config.yaml
n_layer: 12
d_model: 96
n_head: 6
n_kv_head: 6
head_dim: 32
d_mlp: 384
vocab_size: 8192
activation: "gelu"
norm: "layernorm"
norm_place: "pre"
norm_eps: 1e-05
positions: "learned"
qk_norm: false
attn_scale: 0.177
bias: "none"
tie_embeddings: true
parallel_block: false
init: "uniform"
init_std_qkv: 0.0664
init_std_o: 0.0825
init_std_up: 0.0951
init_std_down: 0.0951
optimizer: "soap_variant"
lr: 0.00316
weight_decay: 0.0
lr_head: 0.00737
warmup_steps: 200
schedule: "wsd"
decay_fraction: 1.0
decay_shape: "linear"
final_lr_fraction: 0.0
batch_tokens: [8192, 16384]
seq_len: 256
doc_mask: true
train_tokens: 97130000
steps: 8484
dataset: "wikipedia_en"
Each number is 500 + 50 x the weight over its row's rms, rounded and kept within 0 to 999. Layers, rows and columns count from 0. Numbers have three digits each. The size before them is the row's rms in percent of the matrix's.

# layer 9 MLP down, 96x384, rms 0.0952, rows 29-95, columns 192-287
099:530490482475548472518480511577433471463456460517566439580510509541529525479505439529457506512478496428567455596503555502413428401505435492624576455513525522558523494504552457501506553462480520429486509487513498436459434472419467482472556529574534413506353510480482434458521472448538526465
102:495502436451539448611482508599504450521478497487532538519487536494423463498401529426547540497452563495399518516508478496520477531452495473482421435501539521474589454575470467548581449443429480461509463572565547472396493517494516535486491483576524495542457555480481474458515512425363496492
101:495405515576543475456483633626504489509396591505485512598510491606452505521519475443461499502549540530610568495469469489441506530585498496482431463538566397508549464424562515503581468566441460473479553420468578554558507492475559440545496539560544446501485491495586398563485494550470558493
100:508464399494506478511458505501509439492499535537422515599505513509470533483523437479469400537492574525602557436596479562497468483454455445553524588488483477475468452519556415499513396467525498561494432490429577497495482499495446485438530545466356513443449483463496434534473564498413441515
105:441532467558432495533516506530468477448535483588505481528607419489524494454543506465409453492500539494515474459459504531430465518479421398594452498543509461491543514633456476481449516609509494458562512532506502441539472525541515444567500536522516481482527465523440491492532574481481406465
094:500490498549551477526526595613430518419512389495543506466466474533547530494465432497400583491504520543470515442460512516475464485494440525551526624551473527497382518493467446436522543443491489517474467494463445395441478589495511464500557587525488442360463499495409432442519547565523394495
109:547479612533553404483560565526461432563471539481553478601509490494469499532441535574379470461468511477522542521451441514552546498550444498500513580448517523527425580495468602537487549507570509528434462454464431492480467539505511471550510537412549517585469553646523502485459597521534469459
106:549492488506560614472542452462448503452474606560552499503521508663527574563523455432486529532552437439547571483504367488587515544458521533525569487512534522513462495498458541491491598406488452532498545551543560477488576524463471453469465458517523412537466444560486447580540511515480510575
100:428437520448534520498443475566488458486558451458482517472505481410473495495563533437481516486449507478522504544489509385449425450454468446505584407532460474473593513518508406502530498436477565502482533494537490432526592471505451460510498508465525464434471550534451516564499480572475558493
096:411527526542452545534499430544538518536413539428519494564550559408409533504452497476547446433400536392552581585508568504452479542429596450502530385537363523511456552552569544450461556476542498540490515475546515440524586517539530424560512454499513500599454534487553477521436494510481516457
109:488483482448495453431517545506444508486523396476398484444504454458530521419402512420485517548459551491528485462452522492413586671550519526533453443459480524494483612568567460498509472573475508557489543493428542364455601440508486544484496440496479426493533403480438473538507524501543533601
103:497452458479484495505516529523540592577520515482479509491517555384529535465549488522478513555479483440397522442484611570486531440501484507413443551444440401522504480426473427533530394524515556451523527425444488451535518591628508593501470523506391399471489464474532450570519418544540455531
092:480479577513545531545501500542488493499516499563514489494483409527553573416471569508645424546553432513419541579473476536497483520479459501456474524474479445329498545514591384474500520492508496528443484517562548436520518518534422436563556517420499448433520489470554514512483572537447499513
100:498479340466510492570450626550426499552475547433543552467613536503542492523569415486450582413547457530492542551526506489421511429525530433492500512560492404498513473524546575602441579544490473487514462459566509564451550432585482483466456479521641508597469504573446538610476543434414589483
092:488528498416468370489479480568510488456454539454496378481474449446504444571531561451491513480509569538553465519485501494533555523445491609409486493466500437456601600463604536450473493566493540484511502384520438554472521523545552530479551473550538425533476476501583545466534483529485516601
100:457512595514486581493552579512473542546556419438455459479490431595539489550598606436476527533542526566563515526555478516511434627495530486568483495503471504497470435410594539500471449455503448492442619437455515494529543560487508453472560440590548527411498474458469551475641514431541494555
098:457413503564499491536445561499521578581470531436496458565526523557594398529442557509505515545427495468520509494431528604456550524495447481529525412492506501477565506539491521516476485500586445571509449500435494461439419537458510512476427541452452547431481511518502506474478477532417471565
104:543497450471523512521412529411530493467436506491585500587580498544525404452420519559507431514500457584563488436515541479514519555516499523625508551585556461446533445527629569510466478501493456440461576450409461590398549421491477486505494457448478567474506428465483510523521489520503483524
104:469455453561559594430452446499510457447460484497407506607506412558547471460484428523504434433457472496540474517423469609483507366644500483481468499543451604587539515491495513522470448476440530520430524542487467411523529431539480405558516484496514465497519672535504576535538482473534538563
098:518440519518512420509491572532557480446435495459498456560383437471473394402533525481551540440503553519483421458524449494402510441480462512441544460478488503468586515493497569478415510488420453501455412467514498552443451553477562521437533457615506476380500447513525488484526408435544458445
094:421549430559444487571623534499546489554566538489495499517552472434468557493462561470629492384501612514454531538490477484516493543561476457512322525578511383460460431531450523540444448499402442489358585511503531481543412568438457474507455498428553565565457399504528435516553455467547505489
098:527539556434539570522537508464505449430519426462528464481458466484495509636520543461483461543553523514475505587437542446547483449445485488447539570508456571571565468487425490513471392511380486495522462441572577431520513498484584601521575476620489510538409523538485551455526495440496478476
095:512429475428527460591425393498522530501441526509571475527568560444518575416550475506528501531442483423501514458477508576544442532534498421473431469456538479574475483502515512511500534511488498602507425417492534648607556578493413535532464508532549436482445485570551353438431477479495526547
107:400433584562482453526457484570488487522361477437498485473543439458479362497465459512440511526514513476524519509473524549418450445462423453496464464522563466621474554520534511610529441594498514464415535399480570454463497464509513500503556531529522443512511503554459511458546440473542572410
089:515486508486477454475488505471569479484405502513489478433464571469513442578542454507524459474461521452560468489489580482564479523486566479466479460432471462572498503530496473516547413519528513435534470537558411428570581413451541583532480478464426477587558525557509484608480571541595451462
100:499467451516511505597597386532498452469454492522448537477491531465409525331594415485472501457472546492428492561417538426480472491535528498496507527507485492459576545561547407498489603456540466543514502535510518505524443596454473523465516473379502513515441420494496523457439556514500517373
095:539451457495574481488485515629484520415486622478554483587587438493534491512514491501496465482530562513520444562462570476488554554445491546588495517467465603520524529548494535466502456513521538506480515395562495472544467522465481539527401565423514565511475531531485567432458402451527444517
105:517396615558472516428550520583507463469372396444459509483506468488516556522443539479458432532630482457568466509433483399501601590417464574553387484532494520493431448490526505479478480529448468473365462492465509569474451422526489427377379564528524571464440520503485473532487460492462451488
092:534511463600554612526444560421489382508539507537453476522566477519436542544492454472473450467456461477510486584561441468444376534550505513414427527470503503422623513471443535519485523496482399484501559581500562527442507513613475534566519517430567501549535458540443561523569563537440596466
103:390434529503472510461454445514425520470502425474541497511522512546397402562539543597528606494470532492462569453456443425493511610516481526437489393521512511454491472557421477503471520512499489449489535456512376526494522552459525465469577485430482571486503487489475511526440545536440491517
094:514465483533490612457565498465394435363524491496603470431517504493568512437544548451485444494461585495467424515435462426439455561493418473579573534484398473493485476504474557509440448480453526425474511469476448506492448459539459498539593534423511555413509503420451483456476422453529494488
102:527538483448502500539510447470538570509488482423549453527484513468536484473475469506539541494487470491516487529585522590461503464475397426526447533391549446384448546508480455536562521470578573546512455485441544508383643574460549436447422547455478579531516491573525487517453502530594462498
098:491428464512537507531480510489510497471434537560544510416486414470485433427409509519489408514419428445475525530441479518533446411502498485504504418513500550560463506497536492531600384478502544582481425421503480523506577464469504547524496538539389490495472482487490519440428524522591524511
103:522407538509385413499539507488550437555502409504507467524450541545473579516463548562515551410516533469421399495478597431426483486565554545576465484395462505409458416499540469485494534592499560548542450479468574478533435459515392532497465493543470538492488440447498536552386439523550484541
094:524466489469495544514557447601486467597520495524539477542481429505514443567583466532456517539523599584580483443580513561486549417547420456447519522626603502512537454489605510441538513491501459490466563501440439578497507507484497412529500463482485538516408479444520484515488532550445477515
101:450485521560491470498440531548558473491474464424444543481477542494556488515545516448442402444453450501380526559409548593451416450412463460448552512427429479482519526524479473493501525513476475459464502509491499466433532517429544541468400523579483520500547451465472451436498560488571416520
090:493529571503490437455501511492473498451503443496517466490537585459414611408537505510481459544434454463460542491448474469463470507543464492543524529453531495477516565514468568432501533508501472418463503451572492438484447421367513492611607487536479489508470537560526631462494533481534543422
097:446458498489528519569559570493475495473507526485595483478470414481576638477409565460396520474494548485404449517515461477466483450526539506501394541497473519582438438510524567571408572412498480537537395432358490475524500451510496497511478509582482475467468537547492511525550530518495407512
093:479429463550547509520375501595411449584460482492497527500487427525508628505503566572449458508514578493485562485599547429549438449535539517456603462417501502461541474441498554482455447445509532523543570437515501506483429475499525660481462575482538500544512470470527580531470566491513501525
106:524455481417550520474469518381483484572508528479531521539515572531482543569598505487441530551549642600504540512450532497573528492580481538472485529477548502558532552552490512503460553563526553442511554518518552543485563466459482527424501520510537475522544452501543562533470489510525440571
128:472433519451484614444453477601498574424484510503520515532481527446549566462523571549486500554529502525446524439534517484507528473535575564462491576539443510563544543449536589532354466455529509551517489531522416551591454426543405460482491563482593441524457512425492501467454391450430525502
088:440509413471539572567547536499484444502528491504512533507477457494573581413556474538496438450495481485495582500605502536587375544499488581505486495506443471557446451422529495582482402483500487422481510520432471539430415522437540503509498416461543532616390509534418543558458339532552494520
097:494521512532520529421426458567472550595495513502503532465537465486501520561407452430524421470540477409468410464465482509445439414505495422515479519508533493494545538535564473511509560508477446467543509476514516514537528480483535562591448499563448483576558606507502508430472490446518450541
094:514457456528486532493497471479503483501486479372511501445429555459556525538502435528524500447604525506508432470445509517574496527546502536509504548514503469492517513508484575445410459453429438499525383554481502519574498548467512524482457448464495462440551495447567476474464486488527586404
095:538470535405558495509500509532539490551492592511532572391509421575438542569494488538455539420489470433524510576449586556425550448489509477510522555538497445596528491416490442509488480573506499415485482459444599436447512500499420534471492506497462422506550545586580471557518564433580466430
111:431422515456439502511514393536405490510529532424511574495522528422501573407516510453506496483505521432456523514488535518386422587496425559444539529480440450472569539518486514477507536508604455564498541478488465564558492525504436478440617517454532519499494512456555536533449503473583580545
094:497480508496542495550441467523508450470438487462599433400439473461502559552569542465571472529516480580542527483537526464503563441481414571531498551477567526558486544501490479452528408413516383538551589569504495531425665445505430531468592417432495404489458570564480576536529466444421540392
102:461530464509537479565505549483509549522563515516494456438480531405431532440452398440569573453387442498520457423505503562539431445450474443463474521503463547485444522521540541507456517498463471479576443495492566520451499506496518489490450470490469496498570463502482433501545615550413557517
098:468479479436490600521472553451467492565463378441490525499453485521609590470520517477493468541502505432441471489514575420416491469512429488416513570487486543467505437478495523516428489392505424555519531425505497509516344493489613598470530483456467505465513558583447569498523429507564457470
101:537568475443526558557451514391444427537538471494553484526444462528463437477461432461588470429496441540486533497457426468482552483563500465533539465475500544530381524522483440461485548538571415474520459542505601523465591525487568508482576460512531474543601514411481581591462514494496509456
097:447503615548586434494575529448482452564561557582516504446552451530494467530482486583550532505401535411521488483489547433484523578554583576444468410558509468549509536506593508462542601467587619523530542467567521572491554459470505555547539433470441578520525466381540459425499466419518486614
103:444544509503559550535459501417551439518548610609558450485424536531552510541453478494448503525454581479603526529471586539504519517476575376430536557471574454463562549391501517489539518504535466476531527454389494560503642474572569491640537524498470458423554435475508455425459526519524526545
093:496456493561413486495533562514506477536477509548413575576541433424580544607515506616488442514462499455562546504582446557495364548415564484558494550491466509481506622559598536481531506520557490526511494476512550517422451419466435520464539512547476541529581440410537498585541544460524411492
106:574589389426491520381548502407448445526502571427484548483433490556475494474498563575477631541439486527541502449459498484545481453589497524379498483499473514432512556461490548473514590536536464480519427485520486428493397544588511511500500486517465541492491401510508464437433446513531465517
094:496453485487443449522619486551433522506495474437505532466525481480474537414489553524512540436553510512460627515532533454518448511459474437547525530529559582469469471542521452450525486547522520482510489539541597542424465488498495434582574569463505545467480568509511606510506458494449411437
094:496544644483533522481587495499560600563473515518402538593472505411488579514497469466492536365557504524536471473462444514565437546538544456447470526477571456445427570525545430515522519523456571441468470545470504358432550471566473538439457510513553499509543465506490598474544483553505471503
109:431527542449573497583519492537376513522569579430506476486399512472461444573537466459455526524462510417504463573471538500521439518501450537461520438583458586524544519588530505563550564506534503582477558420492617531566541533494478519549538436556473554503495517464454376447456621564492495471
097:443467568486439513552483595555560563503492474427547511504411535491464520526497470392435477461544533505479477573484548498492504497449463466475676465433463538513566534478507515449464493519529515461585560526508465504551510504509554502509446458448430501554609498493470479505575558595557475475
108:504540544445415484414539522449525472446427484513563431525555525381484501490469561546476560514557528562561462544511465529416473523482491523506492512511535533556474550536409477567437395459541500466569465583539417590501520571515506449602481547438494519504507612444400603343452525547416493458
102:459485578437550449506460485497510435431530531432441447439512463527552456451496467498506471433433457387506456480451527451451435467430437446490601522553485516533507400524520519482431489410565549554611546493417622442519511494453488529554475528617407486562400591455518495502537507488558530569
100:444509470543582463501542546524492530540538386430467501494559440479519483518561459486528438469567478523526474592524482555458544403485440590466537541613506529549486529522473522505558497487596527481412582492603491564568550431495595449559538447585546484523561594500489469449476590532497597499
096:482461523493417442578490463498573593477524596445442441482505424469534498435464531546480464457453517524460484559565567441475454536481522560504470573520544495526476544459494412482436559524475612466527455499457399492560432458481454483502512584532465482481449455450423508485544432412576589491
103:522508518450513445518495486495520461488543576536577416511489427516457553507443496433529546459499473431500522551457472481604529506531484476565509472509448391450511575548533560472625547493487372524536606552573489519461613567454461445500449496523453478590608513546593443570572515577520467446
109:529479507491537570518569463487464654565495546592439370538528466424580554440535564500514509491527461477519524507483540481488517498449459476544458556422518463449436555535503593443512397523424481497524558556424574466577590471568508509510497584481604481562573539545513477586615530490533446483
105:454505546446474437524408466573540507554513493531484526474476456526468482504528495545478522462562543405547469596457493495539536476445422470541553508450521456562504543414529550582515525549517490583551469470576437500494468519489571525455420473436483606572471548600549557564543553524518467470
093:538471403500527511591531527475493450544534500489509536448489433515477520514538549475549452481599442527566511489539534632465541555458547471583515590550591534539464585525460525530504502547442570491484559437459605442537479395505474472540528470492509561456477455504523495517537405396536516518
099:497507479490433478476469478504408535445527507468539503441447483577589389492506548460473526483471514539557442495411469540432492475450484535544527511413517476409529531527538406449427497540567607475486481495450584401492429540502518476419441462484489519408444462543507417512545493540495560556